config = dict(
    d_model=384,
    n_head=6,
    n_kv_head=6,
    d_mlp=1536,
    activation='tanh_gelu',
    positions='rope',
    rope_base=10000.0,
    bias='all',
    tie_embeddings=False,
    lr=0.00678,
    beta1=0.95,
    warmup_steps=200,
    decay_shape='square',
)
Each number is 128 + 24 x the weight over the matrix's rms, rounded and kept within 0 to 255. Layers, rows and columns count from 0. Numbers have three digits each.

# down: layer 6 MLP down (transposed), 1536x384, rms 0.0603, rows 721-820, columns 320-383
# up: layer 6 MLP up, 1536x384, rms 0.0772, rows 722-821, columns 320-383
down721:179073096105144134125163108132130153114142127085100123169151105124151127116107097134092112098158141133102120120131114127133145119089123173123152142136121122080130160098104086097075161138146109
up722:081101117134141121106091133116117151143149093133122157125153105107116096172133123104102101116125107127171108106173097108144105069087169142106092119089150137150104128092126122109108135117155139
down722:147119104168060121119136093116116098107100125116093093159099089135127111088123109156159108163131135106073178129097165091166094156122076103138126091175087116129129146166098158142139155145145086
up723:133145124076114128129118148117159098123160115119124166122106156136122149112094097145115123169150135131120086128130137132143100185120202102098115104133138128118165122134130106137102091172133120
down723:070083146111125141129136117118153115122093151130064093170149108164146096118092130122141106138157115115151149114162130117143140138161124138157151112094108101149153144114121144088131142087180127
up724:135114133143172136117151138099117140116132100086115189131136122125128144177136147154135134140150096110167123108148129097183097152128114141122134130121077104160137135112128124122127102127106110
down724:096121081123126103153125156125161151121138134125150080099133162142153118110075087072139098170143147155107132161088149145062130081146120091131142130094141151104115110104119095140115114133128141
up725:112144146113142118163127130140114120106138137166116106145131108151158130107120130139119107171110158115132168104122137142126128117125121117148127090130146114128141132152153137082106089137097145
down725:114137113106110131137115136143100123140066124081094141095103130136129142128120096137143144131130087131119121144150128102160115177129143144150122138114106117116123133129085074133135184081133132
up726:126153127139121116118161133173165167124111082140175144120136114100162128107104133131116177104154110093123107112085079092097110106100132109143138135118104159076145079122092091161132136102139156
down726:131099089128135129140085117132114120101142159097117112117146141133109107162121114131142090124128128136128153165124176163130146163123098130112128116105149110145123161170118120083158114132154112
up727:129119100165158121146140165117134131119090080079089148155135103173154117138117100060089146139110169064142115127140114133121090120144144155132146146118149135149134120110128131156143137119130066
down727:149138139088114116158112098094172118153113116168149123121136124092102129141108146161140096140143122149140201178185147114098125147119145102092162135155097135124115164123134113116141169075147141
up728:131092157122164116118128110120128132113122138095132126099090136085111174156137102117177076128156129130146115103145112127113140103151181129160143126103173119125166162119149146160107118138141115
down728:129151097119099139156150149135121096123135099161133122137107099161123107117127165136096143165160128098115159137123149152139116114092084129153131128165119134148103138141111111140172139143097148
up729:149079149143130126129153124157147155152141139124125079106118134128164141131108111080136122123145106146152120134120129154095113132099137147115140152148151139134107131120140117100064171128131155
down729:140120110111100130123086130116127149149125118129130180122130132159115105128134172153110146134137089121165125157112160118142080114140131096170100117097169149112098121121138140179180066102137114
up730:122144125124125123134145148137093135136120138149149133164176127112123132176153127155103173114143152128105128111111137140169129124114156111075165144097099129135155140091101165114111142147087128
down730:100119079121126139100135127113141093107131131102132106126105156138111126137126154089140106139135121055150121113117124151131095134143110122139104112125162100144117120133123094120129115090132173
up731:115131152138117107166151113111111120140111094128160173150111145122147127129140136114126102119146143146099151101151138113136133151142098109115137112117118091103135141141129119153156127104099113
down731:130125102134122134118083109138126119109104155146075090116123102177111126106089129157116117161107169084091106132134158142087145131143114162094055124149122139148149100116124130077113124099159121
up732:154163101148103081123088108166126144124144149121118142162156097142140099103188138145137144125131153145110126174098137156095114125105150122108146119092127128140128094128071140160159125126125111
down732:066103145095147176147153140094129124124100139121132076154111149116127122118128105125148130130086097122115110138162131090165131161157089125179131140153102117129151112121141159095078139093146126
up733:103113134165079115116128181159118150146109163138111160090116148117120144120144140077137121151163166165122136147141136090150101129135099168112088153111112108145161092153106138118135151146111126
down733:139128133096156151107109099109122131154148088129136078158114104080117112142172156185079131143141080108164128144151137128125136101137154090102144091186127136095107155100159126122145137090116150
up734:136139114121097150082152142146116148149128124129166092163132151134139094164081125108139129158123139101118117147120127165112117112140117111133135134112125133159145091165081151116123126111091133
down734:130131138133111122166108121097116126137122110113158121085085109127119147102099132159116107084119112152137148121109117109097141109110180141125140123122119123090150155134163113151127140147130123
up735:131130135125125144133147176141088128123146129106146145137130081089154105147100131111129120158102095154141173138154140080146136093157129146118154146117113073145104140159131140094129131110144123
down735:135149158103127183157092123139179131158106099162146097112158116123102127101153170131126120145141125110095092095100108162145109111125126144122146108141131167167139087107090101127131168161131129
up736:109111101115142107170154136095108119129101142101121108141144129129093099147130136147135121121133127098098192119113143153172112120112105115157125124119120188102158101172118146155130143108101106
down736:150124137109113168098110141154147127115138106145106109074120109104193172102120095093112125131139143124158091161136095122075145098118133118106117161139145130111171169097136109080170101114148135
up737:150142165084114095129160121123123137147172133132173133129165103098117137117121129114128162121155087150168145186109143147103116125117095109115092124117088144125151120130131167117135188077154077
down737:130111117153164148123100114101114110116132131165112168166112112127146154109136119131127128151146163104097145115125116117129132130122140167112154117115105130070080131097131104138136110120107145
up738:119117126136160115138116147134171154167161135169118119160154078105132124126123176160083161148107104134153125158168143145109111128154102145148153119165071077128141144149133130181164152128136161
down738:119101108143116135129123124083094123085185114127099141159078164134128147127157091138176123127126142139149147122113163139163145126105152095149132144114149157106120133117135167119127101120183176
up739:112135089182135070144091130141091106110093097113136119172128109135165119093130149167094142108116116117150138123179138150147129139158124140153119132139122120109098113144046111107121124125158144
down739:163123133113101131126167144128120129129084137141103116153142123117125122151131134098108140102165118151135152132095095113111135147116147087103123126116092133106141169106178112177128151129094147
up740:132151125143162139107135123144175109157125130172117106130151109119107160180101121147139131138157145120127143098146128145109122093110123123130147101083156127109149117125116130107126085106119133
down740:164137078126095152154112131132144145116113119103120120161114134122137094158140160108129099137132114132141136126100129114095114119111144118123132126164117178113105128178119161103120162113135112
up741:093089113112106188122142098134130080119120108053121087130135138105075130127134149113144138118114118178105108133110080101129121173084104116109113096127108168121150146129093152112146104162105132
down741:153121140167091172139143092172141140143110144106076145074121144141088160163124156143155137124107106128129132099164099138101104090160109137085133194104118099120120126121089175132115112122122122
up742:157150084136107115132109129127158154149193117118145181113102157110097121154154132130130108157134153148119106111121109100134142095129100104099114138118122098084090106135105134119069119132136129
down742:123124141083114095108144134178117134137115148134124120087138096137162146120101109107113112124163122106116176145138128134142092168135132174146149108142105139146113122149141107154189131131143140
up743:113127113147122153138124091115103141167164116162144106133179117140138156175110146141127143089085143140109110113179135131115076127117173149183122152150124124139158147129110122127157163069123153
down743:127185123088130056130144159153124121105094110131117157161091110153147104080162116175105118171146095117146138134094125131170154107130098094132136131127127092112145122098146124133140117149145129
up744:149090126143096126107099147106169140129135120158148097174159153160134089128114149162126113173125145153123130160123159133145117161121149125130113117131169140123083135115106115164149154094152128
down744:161176142114117114145177131109124123116127114118110148121113073171186126149101100124165104125166109116106143200168102135095103100128102144109108146112088126121113144108168142135157088123108158
up745:158151088114122173144107144118125150148117114122155133148126129100130112162139102144127116145091091172120124125102107181142154129117121145133113120125148192136111121141151126130094148123121153
down745:132098137128113120127169121141112106133141096148104113146165124142142121123144128073160094140182133131100135135116145077122148119102158111162133133128092120099157119110143130110131082127099097
up746:122117189164183121149126129133136099108106138132115131130124148126108105118129120145076165116107126108135172124099112119121099097089116111150123138060132154168165061143107152142150125124119160
down746:138145115118122155097112145102134157120121134134141140093133103138151132142125154111168136087124104126139098139132147155131179135187158144140172141155139080096121163098113133131138123102119124
up747:116145146118169136157140146106115099146094108121149135132127148127113128134099120132172162134133123100168143147092086108164131149126139145130140140101086151137119133120109110145103137144141112
down747:090150109163118087096148131141121144115150128124154155155143134132153128099162146180107119162104129104122106125155123139113136141116153121123135105111164139072137123112149133165156150156145120
up748:126115151137100096124123114120124147115111102141171131082107115146141122120151184135075130124101098110166151129152147142122139121134145110172119103075119141115120139131139132136127134094104125
down748:106116094108098161151122134115142121163084157143098141096141140131101100153128101165161143092112149126106127122128115114178105125128112127117163078123143142132104135151134134081125134171132121
up749:099108124085153124117136078109122095124169153128094122144131097091110105130111128154119090152122146130147110094113135122105148100167162132112146124127158105140114161109135066131135148132156073
down749:094140076112105137117120135155130109141093126141139128063088162152139132122123121179138154119126138173123140124112113166123121108090112110170145114115114159140151121120121126117112145145138147
up750:095166162130103104096119127123157121128065108092089137123122116120162122111142142143121183094101104098161134100177177134159094141067129102115086170147145109182133130134109129126074131176135148
down750:108120088123101113145177123151132125113172123129156116165128095175109176096084138131118128148124116131134110131137139123052151117138140171120134064106125135110123145138142138086144174132127095
up751:146113099120187136111134126163107123051092118123182106099147118152145135111146168154112117156109087127118102122151147099079157105066133146118154145133126156125107150108117159141147102144154101
down751:140128106146101083117135127051151137160137198137156123141112154146099120109082093130120156133192118139084102113122113138131121131174164101142141102137133091119102124137122104135155105123121154
up752:124160136146139141121102129103169079102091122108150164126175123163096161095146137106140125151145161089113149123156133114138109094109106129128067119103110116093102108126137129122121125112131131
down752:115101129060104130129130109152103174118124154138157123110111125069156118162106121188105148102109142159108102127104133088154117127149093083174164100157148150137109117154089151159132128147131152
up753:109142163148082125109101161146105096138132126154120126139099150132144112115184143151148118136101121091155142105142103103103107113125090134154153134124109077092115115150110118087136128091149145
down753:121127132094175126128164111119140135086139169117135137111139117147126151165110105110116132096151117138085146171147147129159113137124141127112114094148155188115125157140112128154134104151077131
up754:132150115104125149113109141137167123120145138124139079106112140109126111121154133149120140106118083167110160135084103092101115118111094165156113127148096119123200139126107162132105112116106128
down754:114130187144116120150135154140088142145108068163118169145141137150140141098117110096084152146113136138132132109119148122150115142162155118074126155111179155102079117140131113123153149136093112
up755:136095115126093147137154139151117116126144155115091097120144090129087120116131131080143174167132176141106154135151136117108093068090164140131151090123126139167130144105131067104131122151146147
down755:123139123126141119097111120112157104118132058172166129138090122135187100142152135142136123090120131130150123135098151098127125140147127122103147182146064109143162102130126119135174105101125113
up756:151141139119102129201167161136133132109139119113139116120113140176140072130153098130108099161119127095062138091126134150169124138184168140123142081144112098113102088123101150153109129090094141
down756:102133143125131163103124150133100161116133145110131119144106111079123142098112135106149192099119147146101125126125201135119130122075084080148115135127132089114173147152111135129143096124162130
up757:127141114115123101098088106132107096126135131125127157170163113124120136107084148120140127103106127142127115135101117117158105138130146120128106143129090113113115129168154124165137102102089136
down757:168103067114112150107174121085125142138147135115094151111094156110178130126147150134171128145150124124108093100105125140112155094159127085078137126133155125110167117124140107072164130125128125
up758:149117125116169151092140141127110163131126120147153070129133119134115152134152138124131083101177098114136170119097155111149117110088104121129179130164106122162112186122086151119130169129077182
down758:123102098158135123130125147143105148108134109136133137125095119137137101144143162138154084115089103143112108177109121138119151106140147066123116120085139099121126086128153132150092095114181098
up759:115154143126156129142131135143111137128151098145117157149155111107097131112123164116151120103109111155146133096113125113148140169101090099119132124104125134077151144099094108150124101150119132
down759:126120097173127127157108131093089129137158159097150148144148077085093096104110109173170111122147165117132109118138133096079155133149114167085130076157126155176123131122152121080127113122102155
up760:147120103189126174083151165112106119125128130091113137119140106108096167142148128125136139119146138178183135122144123127128138118086110142202105117110142137117101124122100131146140149127076133
down760:119109149096137097140095100154140145118117132166142100106142110167152082117110154124085118147152095122067148112124140131157086139139132127075146115155120097146163137127158129132141131160173113
up761:152126101134119146083159143138137100153115125113102221113136144156155099123115167165169122158123132158123157093145157109089155109094160133097110156135156113163125132128155130135152153124167142
down761:116100124142093112159113167124116103106168123150168086085110105102078148115156105104146125088147136112108112187133120130149105125125131083149112134081130107145143129144115093137120138159115129
up762:176179131104097140145092101085107141108108105130165123154162118136153128109155103141148160114174097090172147101093157128133149104174092122087173135104151124125124140097117107126118136119079140
down762:151098104144127135128115130146116071107138120093099101113129112125154146151125132138135119154095136176096136157153106137112099118070116157113081119101164137147149088165141155180125156134098113
up763:099159165137132130136154077158127160110105086135151122140110117063129092153161126145128140122137088089114120126117097103123136103108112150139156127139149096097138101097166134124155119127132107
down763:147164116158143142132112162125105122115137108111120147110135131174132145117087116125107134107124127119116093128122148138141157164126142097129120113123149127145121103136155102179114149104157177
up764:077170096128144150149098181184140131094115114135122112114144106131148157114141140097149098119086187130124132134101121116131068140130095120151079135139127170146152113129107164096131086177142162
down764:174130125124109144108106153104142117111122164144158136153153112144144139156127131180133134102151088134148109109157127159129136147099174117159137082128114077096114124126111124117164156110110117
up765:136136106156127102102084107139145150183150123159109143159156093128130109121143089146154144107075078116118135121120150122115132172133105156097115114136208154075127137111089100134158151163067153
down765:113118126078112172103128123168087112105126130125136115089125128103144158134102135126146166138144155131117118133149123140163116136106135131086153107127089133130162149156162155110122103141122092
up766:121157149117116139130162150172128093128103120139086122101147134094125117114103138123174130131158121131152142111136189070173109097084081150115135133129153111091151133131116134106107140120113109
down766:145119091117182085118116057099136150129139110113146126120125153121127113156149099158111129122161132097121124127147105166094126157165145133112092129187127148146139117119143108140155132120130152
up767:067086146156093135127105108150128137102170162151137154101141111111132095122112099143166133137106160159130120110120132087132134117183112105106140162114105148157097127116105130148084094097128147
down767:178169140113139103125155126147116137137118103120110124143135165138108131142120138126107105116121143103141130135139099155133145146090151146093105106103126087124144102115151136095174167159126145
up768:140127125165133124169144106111126141156085113128149169123078182107131104146101123086169114089131158121097132167125134112067108145148115085095134132092131126160148083140143115160118148114091120
down768:144124135125124106095119128138144134123121175146086090153162065150146122128152126154107153143114078129134143091096094151154101123123170104132125122125112142142085134126100157104110108152138128
up769:113144136122107138105104137164148145132056150131129121099103130165106096158145098156128117089134136115097145124130115121111120123137109144114140119144141150093131157110139155156135112089096135
down769:152145147144095088128144123124114152143203155099109092146130144104135117117099121100113131127151120093111103140131144135169140151161148115137115100158115061115107126100124139117137147181141141
up770:121111139132139128108182133087160085102134162135123137150169132155140140122166132119117118125156147110093127077140133151143163133118117134117152112143130100133133115134154113168119164134102157
down770:160123111150108127122141114164113161158111123091110117133042109124116076144080080160115137146106152137151145178127120105150144103101157143117113150120118139128145128153093156124108116127141126
up771:146115111130103105136163074116115115122133120171134095130081167173126113152142156109130098099141152079099127165132184087129146137130113145125097132170136081141143146124150137172144146130106156
down771:100144155096137170114087102135147176112101159132151108175127122130132119146143120112115150118117085131126112154103095125149120159100096142110116157129107138125115125140155090136180125155134131
up772:125104118130115092123087118116090136120139107144115162118110136104157108145115125139155128131155182101136102140154144132106141123113127135123098085162159137133107132120128089112173110168135097
down772:141137144110154160129100139153112138150133126140108150119122143120132148157095138099107151149111061107134081134128139155117090124088150109086109160113143146109132164144142135145128099075118144
up773:073124125111133155134103112161107112119139159143124128126111090132177088117131100169158090124108087170148131157116096096126182107139137137117103101137148114131132141145166160148131113089165147
down773:186166087110125100095161118134200144142113122092107138159132126179146095162127146134123152104115124101143127134115149172163073120077130104137126132116099094155126117116118139108093097128088131
up774:164136095143121147131060161119110139126091063060132151116109168119148135152140134119127124145152127145131127154150135134088118159104149163148134134132152106133136134113134128107188139185116129
down774:131133138128141124114153141140155120140173163126170136102125141122106130150127163060124144132149112158102144115078111151112165137141123130120110094158125123145137103151107137180137085130124146
up775:117105145149161109109110102122132167115113147149145137104142159092163084180143126125103078129140095111147167094167117121073134132105152152140154095125105103105122121129124131127100123157119143
down775:105107101152149110135131129121127120130147154136149118124148147139050130071119159153138165130144141111094099133115148137131097119117090114138082128100157148183080108148167091133173130161132133
up776:116106161154131093151066109152156146125165136183131124132170141137086121150075123155129168104108105105153156140116151070165105132149114114117150122094118151086123145092138172159109129112149121
down776:135162093126184156155198110116125124107124109110130149152123119143140146113158142094122127114148146140103131148147124158117161130086129116145096179161127148138151122157105125109138146157091101
up777:111132107135139082113129179135163155159140071155120117130091142131134095137154162183145098141103155142133181159091109137114125147130091160100105133082144117093106125140136094140126122155140139
down777:195113108115145156152136118116100133143140108080147128150137092089094157158117125102121122125118079120119103094144117147145137165126130132144155140118129149133070130142092174108113099093112115
up778:121108122176115109141104105179145116130084118159127138075140154123107164108085093132160174100135103141131104130150150134151145116113129173137135112125135087115107113164169094155143087130162145
down778:103096110137079140113138097155144139157122101129127155143129130128154096151131089116120136158106147152178133094151153100099110088120126074142116116103117140177129130086148110125145133131118117
up779:131107096137097119145124149160110124131127163095122126103136121134162120119177103095155139116091135081131162083114115117141114130144135148090158136149138172099140150178096183110138148113147163
down779:136140121155082111153159130123113129131158109141117111088144139148134156137122131115148065163130090063103078079162087157123124129128128147122122159113128069146148102083120133124108118126154134
up780:088124107129114144161124116133090164148152111130138123111138140142145127130147120191153113102128169101127147149111095163133129099113119156116107162125120108163124080174101090148131135127128115
down780:130133149139156089143122133113157107146128127193115145175136113131112125150122175105105138118114099121138149165141132082117148176145143151142128082151121148117143107087132175102122151118121149
up781:140156110147177124168130141102147180149113163154186158109075120138113093090123162082132116156136117160177104165140124139125114135133130129113068154136139112144130118176085115158130122111118100
down781:113136147139071101121082132143154116104136134073158092184135104108147099117158129183145144129135136122175149088146134114150152138148161151148149130162103111102146165161107132102148133145171141
up782:135130112141108109079104116159135118126127147111146134104080168138115139126133131126071107153109161140141142142119105109082095152132084148109117116146148094139126149123117145126113154107117133
down782:128122128145141136139142139089115119110104142115113135106141154136147164127159136131115122090130115102132136125176129134176163131118139106079136124110098159120116091141103146118115109118131129
up783:113127095106141092114145170105129132146151111141114161119151070118108118152097132155114120114077113109115164128126154160113120160119133180120087172135161110141159133146145142138146142141121108
down783:123152116153113141155133083118174093128143149125108120136093145073166105085138166109123164125102102132125136090091114117132109112121118118156156108127112170088148090131131150114084138114123109
up784:154127112175148098134101123121136108159119078088097133109112185110109199100117176133145097090129152109126142123122076109133143136164067138090095102123113091146165094098126109131171153173122148
down784:084141127082097142121175140133106113131147182174130170121151082082152118140108129123126134113122129146169151118112177159148128139087130112149163133143162160097115116143094147108091136098147132
up785:111142102165120138109134119162140068194095105191097153148118132089141144136109111128125147152113145134120126105142147091138129138125093104124132121122117103110168147142125131188169097149115111
down785:107090163113133123151114144073125167077122127089139099121136117169125109127140130129136126109140141132091106153128132132121138107098114081158131146114148149147084115121120116078111132129117089
up786:139107189184161132164121158108116161137132110129127102121112151151120133137094110120115115156145139163109105106127115120126112132155106139131123106139147070152118113082113142183121103149167118
down786:133157087107148105097103139140157155154115162125137105125095094127134141132119128170131171092120139077119187134117119160111101135073103132169106136129095125118131101159104114110152161064108144
up787:130134169105107139152114130159133115125127095159140136104102171113139099118134129151144102101161130103138176131158147125108102122131098142156108135118100125134117114123088146163165123073095132
down787:089108118108163149117159150123137130130121089094114114181109111122144113148145128162100157122137126122132128118112146178146172133143135056161127141167127121119116088103198086083121141112119118
up788:087171162197112106146160148078111160153096143135116121160168129107159144122128153111128141108112139095108140140148110099105105106113121124126156121127100118126104101122182151132148134158160139
down788:176110066134100120142105116156127121122173153109149168075116132134098120138111123119152117153130116148113107122117106152126178127166141106155100124083140126138159131114096109128077159123137149
up789:093160125121110155114097127148101123163180134122109083148106111157114142105169120087164131165085100159149115120160110133085110105129144117157150133170104129141158120114099123144123136136113142
down789:112074138114149081123166134117193180094114146119125118121142115118120059162136156114104108079160139122110139097077145133153120162134127132170108133099124139141122126138135127132141129120166134
up790:121161156161139145114138084141112138079154104109116113137162101154101095176133126120113126133138115109155145117089128092117097130133127138134117124130153139110126118127142121085124139134142056
down790:142117090103117113111105175110161132135104157124145134156094136109143138113131123117112126172138145160086130139115114131129154142125146133128145107114094129118164119132119147137132142115133188
up791:135118138100097108111089162149125188127138104153137153088140103148111122134192127079153162107106112112105145138099128138097137147154133103096174146101125124157090143077139179203099156118128177
down791:168120089154131102133178086142134114133144126163124124121133125114114166128078141123101105100116107111156094146133150098155135061119114167109083106110112120138149122186122084124134126149147090
up792:134111101123133160112158123116107110092132128159140139106120182138183137125155159155120121090177115169127093103078113146162089189140112108105119091106085133115099143089094147108138122117118105
down792:152146127144168100103134101096131133119145144177144124145123130109118108132131108133167132154103090106126165126142115099107120125128134137169185104145181133143126129135111127162070076128154161
up793:168110127109099078148155112083145150144126165129140126109115147163157158095144134090101179129096092112137188109133115160150140121140132096091110122145162138157153140162153095148105095099123101
down793:102173146114149172102139176143131124130074146158113053095108100143117085085131102125128124154143136114109052136108153087166149120127088174175130128112106155131150077088110140142114109152125118
up794:141086141104181123147147125089135135110134130200135130144101129149154144122131159148097124133136120132149149127130152132138120114151118113078077105130144123126146135147089092074112113087143135
down794:134113122150125127137120099132129119135150147109110109132124129086118134153144127132146131143144083172092061122104080113131158122103153104148162129132128158076141112151154143164123117128124149
up795:097110146121124150116120095132134158137131141115106137138137131091154119122127105130148151186173122136099151103160116119096136169191123156152136146134132150102099169141147146150122132122142087
down795:144143138125127131144130119113115168104134144125154122126159146110143152151105163093166143083143124177173103165104126138092107123119113112134163106103119134142176070124153110064125144132118123
up796:087133151103095110105123132156104136138126103150114115120119158132104131152145148098138125096131106176125137109146124128144121162125145138105111101116128119125077132114107072150111122156135116
down796:164130121100172097099149122078154168129095166119151111128155120149130123098120137115075115153107131126110106137066113131155133126102124147191156128118144108140132179142136126092150147143098155
up797:109129192126118145157149127143087111146097101128102173125113149125128069110154149108135097123093116135117122128124150201146136124076141103131104094136152109136076150136078127105112103121142109
down797:152140123102148105094130133141113168110156131147146084120122109096091171123131104150115162136160159123120152134142115087094129137159135131131148153131135123111146133140146143094129135166138127
up798:127111129119133125116068153121137168131145169162132100132074108146100101104099120121092117156109095180088126147092103116118151139155137121138150113131116130105094134091083134119133129140092105
down798:138098160091123138112090162131119160144155168140150121137112148153159124139096094161169169146116124106122138149132151103168097164137113113145127163152188137073170118114083124145179074147124093
up799:116140128134154103153139138157117119099142102115151143120131103153131125139166150130097144117121129115120141145113094115158089104152135120145128149125124132103113124080122113127123128081115095
down799:168135150133078105098092148131129131146126128135143109158091138135147100096104145109104172149130139119127119151127141085119150117112116145105111142111131142141113079160142125173155122140112135
up800:136086125134136157129116117101147161123121088071075120135090140141096122140119158120111123155120119167155109131120162122159150120120199168111126121129153126083127156136122167104172145124129118
down800:103141138174152091119112187159102069150143154135141142117160121097127101130134116164159094135158140126120115139095097126076132113115141103130094109112126160186088094109130117147153094118121102
up801:109097170126117114150079112158142126159119134121119111113153131093169173154133161123088106111093109117135129134126118108137153115102113105098131152123126097119131147142153140113114124129095146
down801:127182119118152149118145127101110149105105139137091140148102124123134061138131095115135132162149149156127129129071144134152117129110164105148071116134151164126117126144131144169162148136151126
up802:120112141146110114154171138138126100186146071157111154100167108167164113110100148156120139121206115170106117089102090133099127103096121110155110141144124099151135106109120076162117125093131161
down802:118143099166143123068112164098123142100137115058139066179136130085104137152134152088134125173095123108145132099129137107123131148199135108088104077102142141132134110139163139102117158147122118
up803:151198138176157165108121107128122096144083148186170109076110115120130115109166130142105149135102162152096104099112112132120143131147102100114124114139139143158170123098184143135089146095096133
down803:123119093108106073143143154138152144056158136058102120182114119120129094142108133157135150091146154142171160134137146104115095101124164117146163124119114046107107108132121146109101134153154103
up804:124119122134131148162123163111141136138141150150153142124140101110111052178109184135170117133140144142117106113172135143130096077120164088145108123151141125112102127079092107116088118139103133
down804:142147154119131138115111137119094120134120125109096129121112129161142198099136118126056114138113131126126143145081105125100136163120108153099139126066151147116152139189160107133154125112147135
up805:112101145179129131177144133130108170129143135150094140101140137119123125080122148162106146163156104136122110125148129138079146134129094122118092137126118109142095094082136133104167125153148129
down805:084140107050164130075121118131149100128119125099167120190119155161115115184143106103139105080113137131151139123094119103138116115145131128132148148168146127114157170209113130125093105112115107
up806:121108179108140158146154105146122131127138138076142130162169154145124133122139104147127176172136117099111123125159130146116138080151123142113113156120163111140145167153116146074103120119126116
down806:104100103164117112129094152145111154114136127158143101113087091114138104132125119112133080107155119156116117130119097126118096150104158109126142121120126119137130172090141111197114149102122137
up807:125092107184128160059110120139116104088108136144097127119124112135106178111113181178123112153148175122114121112107097138113164150112157126143157117131151109103114138134163111082158119124137147
down807:165142143107133090140139148158112161118167143145147071121157142090120124098128064121127105134130088124126140100168132150148142125144135118145153146120135157076147158147131086144117158110144097
up808:120124133162103136116132142090143156150132111082119112101130098124113139151144114131161119129091105117124135117103140138175122142192097115123112102108113148134125133123146145138152103157158111
down808:104140157105114129131173080083115110071117107192125146154103151131173103104089162142086151075142144123135140161124151106113145138063124111129150126116126102130127103130117124109106165114125114
up809:119108139114177150151139160127129163105137149119102166105098150140076122111120088080155153110112134119141147074116127139158126106107181188097133118168144141155126095100113133105156112115114087
down809:152152140102112128112138117147103051151160106099144122155123098137165160153144128159117086114148140121144162156127124112128111126165117128155136125111120107071120106140141140166114130096127161
up810:130137130112166172115130095057131113142120109127153123179124159141113075122128128113087155150087100148144115131138132100103117131145108098158094177109125145138137106117145111120111117106135117
down810:110147128110116113118158167173091143155172143123122109138157112123156142163140152084162127125134149122136141103145106142114132151142108140127164104108123091139135139159120145159149151124122141
up811:155095108122148096148104099111142090149136135113128171142115227102141158077142091134163139143124165113122142106085144154080104131137098151114130107173130134101145134140094140102138107112105133
down811:137156105173118111125117140149105139135106127121100103139118089159114096129125164152086150142156147104148122145134100132103126123154155108160093117107164133150088100159150129165136154154126135
up812:114172103097110126123099144134156087117134103130126136124112136112134152119136123153109088153120136145094155156110142171123126090127117155154152108116135102110131161125108102103127079137113162
down812:150113099152124151160185090162132100169149093150134061175131120100130127052128137123127098157127141116149119127112145143122139145139150123119130145129108131134121082113142144138135183126173126
up813:159097120151160122189160111133127094110100096122107186135140113144131140175144154073108121137099151100140113091116143141101138103112116133149154124136115135111163152104202127109151137151161127
down813:110120130128076124094130141074104176147166131130126059140103120144091109089079105149126163115118143101126133140125163117117135147187151115144120111122176115110123134112100074120137088113129166
up814:127125166133098141125085115127108134130123114130135093122154098122114133113142143087138150108113138131126139104098099170129138076095130110147097107128141106138180133150129119144127101118128042
down814:117114103139169121142137120144154136142104121118175102137113121116113119163138124115126118157094175141160127162138148123120148116116113121122114144094135127102151163094108135102096129135123117
up815:090096160067115134083115146139142157172133156089127176155111193148129105136133122086099142157143162144092153145116095107121137118138146136099133159099124099124162121125119168134124122139143169
down815:140136137114141126133124121072152104124148121103145144167148145120166111114124166139143120086139082136137130101156119137104138097108140143108092125112124137140125139116132153089114119115096144
up816:156157120090145105120148130145154154097100104144129123147102154125145134147127151116103094164152092156128125141124117159159120113099092123119164128142146133117181087115139128095188133141124109
down816:111081160155101134092083147152150106164152142112104085082165110155134118129095080138157177087104122106144124098147145106098145158110143129140137095156084168161100138115108046131084135109146151
up817:127106135127123138108134148090135115107134115174151073136120154132117124143138109087144159104130140091173131159095148140097144148149127129148135131104149100158144120133164105124146154162141173
down817:124078140124113082120110125157124127122125144125154113104133124135142165134137165176098147109165150109139144107134058139162096129124136142126092109166144169121113123130117122117128141065154095
up818:102138132089110158119168129120098100124100098107141134126116096123133119154130090125153124115152137115095114149136147157170126121138114135097131110167141114144125121151131102127155133174147110
down818:121172152118159115102117107093142152127144143132136173109152135103140186102127152151128145132132129113125144118132115135132115139132104145126137162079105106148139139118144142107103107097115155
up819:144107094140121115145163144150134114168090128135133079103150162122127106104118138097115143121136157106124087116106152104099155159117148149153142144151153134135124158143161130129132165119139117
down819:124156133170150114110109154144126117123149124116144164131107163100093170129129102124141091134114080171079146160154121142162105112142105123126142130109084133093118123165120120140151129130107105
up820:115098155102107128117150130155121150112115120147137111143156160121113120115116127098136138139141157125128055150111106124103131147147120127141111122161140107143106129096168143165120148131132144
down820:131167105144152098148123123132154107178138153090107140115086112111126116141150148166126117126160102158172163162122130156094107118098128139135107147106127129109135136137091130137146077112142109
up821:097112129174133116084110153133149121158141123119143094141100097095150128128155107152093108131085109109094175135112163111095133140146108114132121150133123093107136111129074106121083114152144147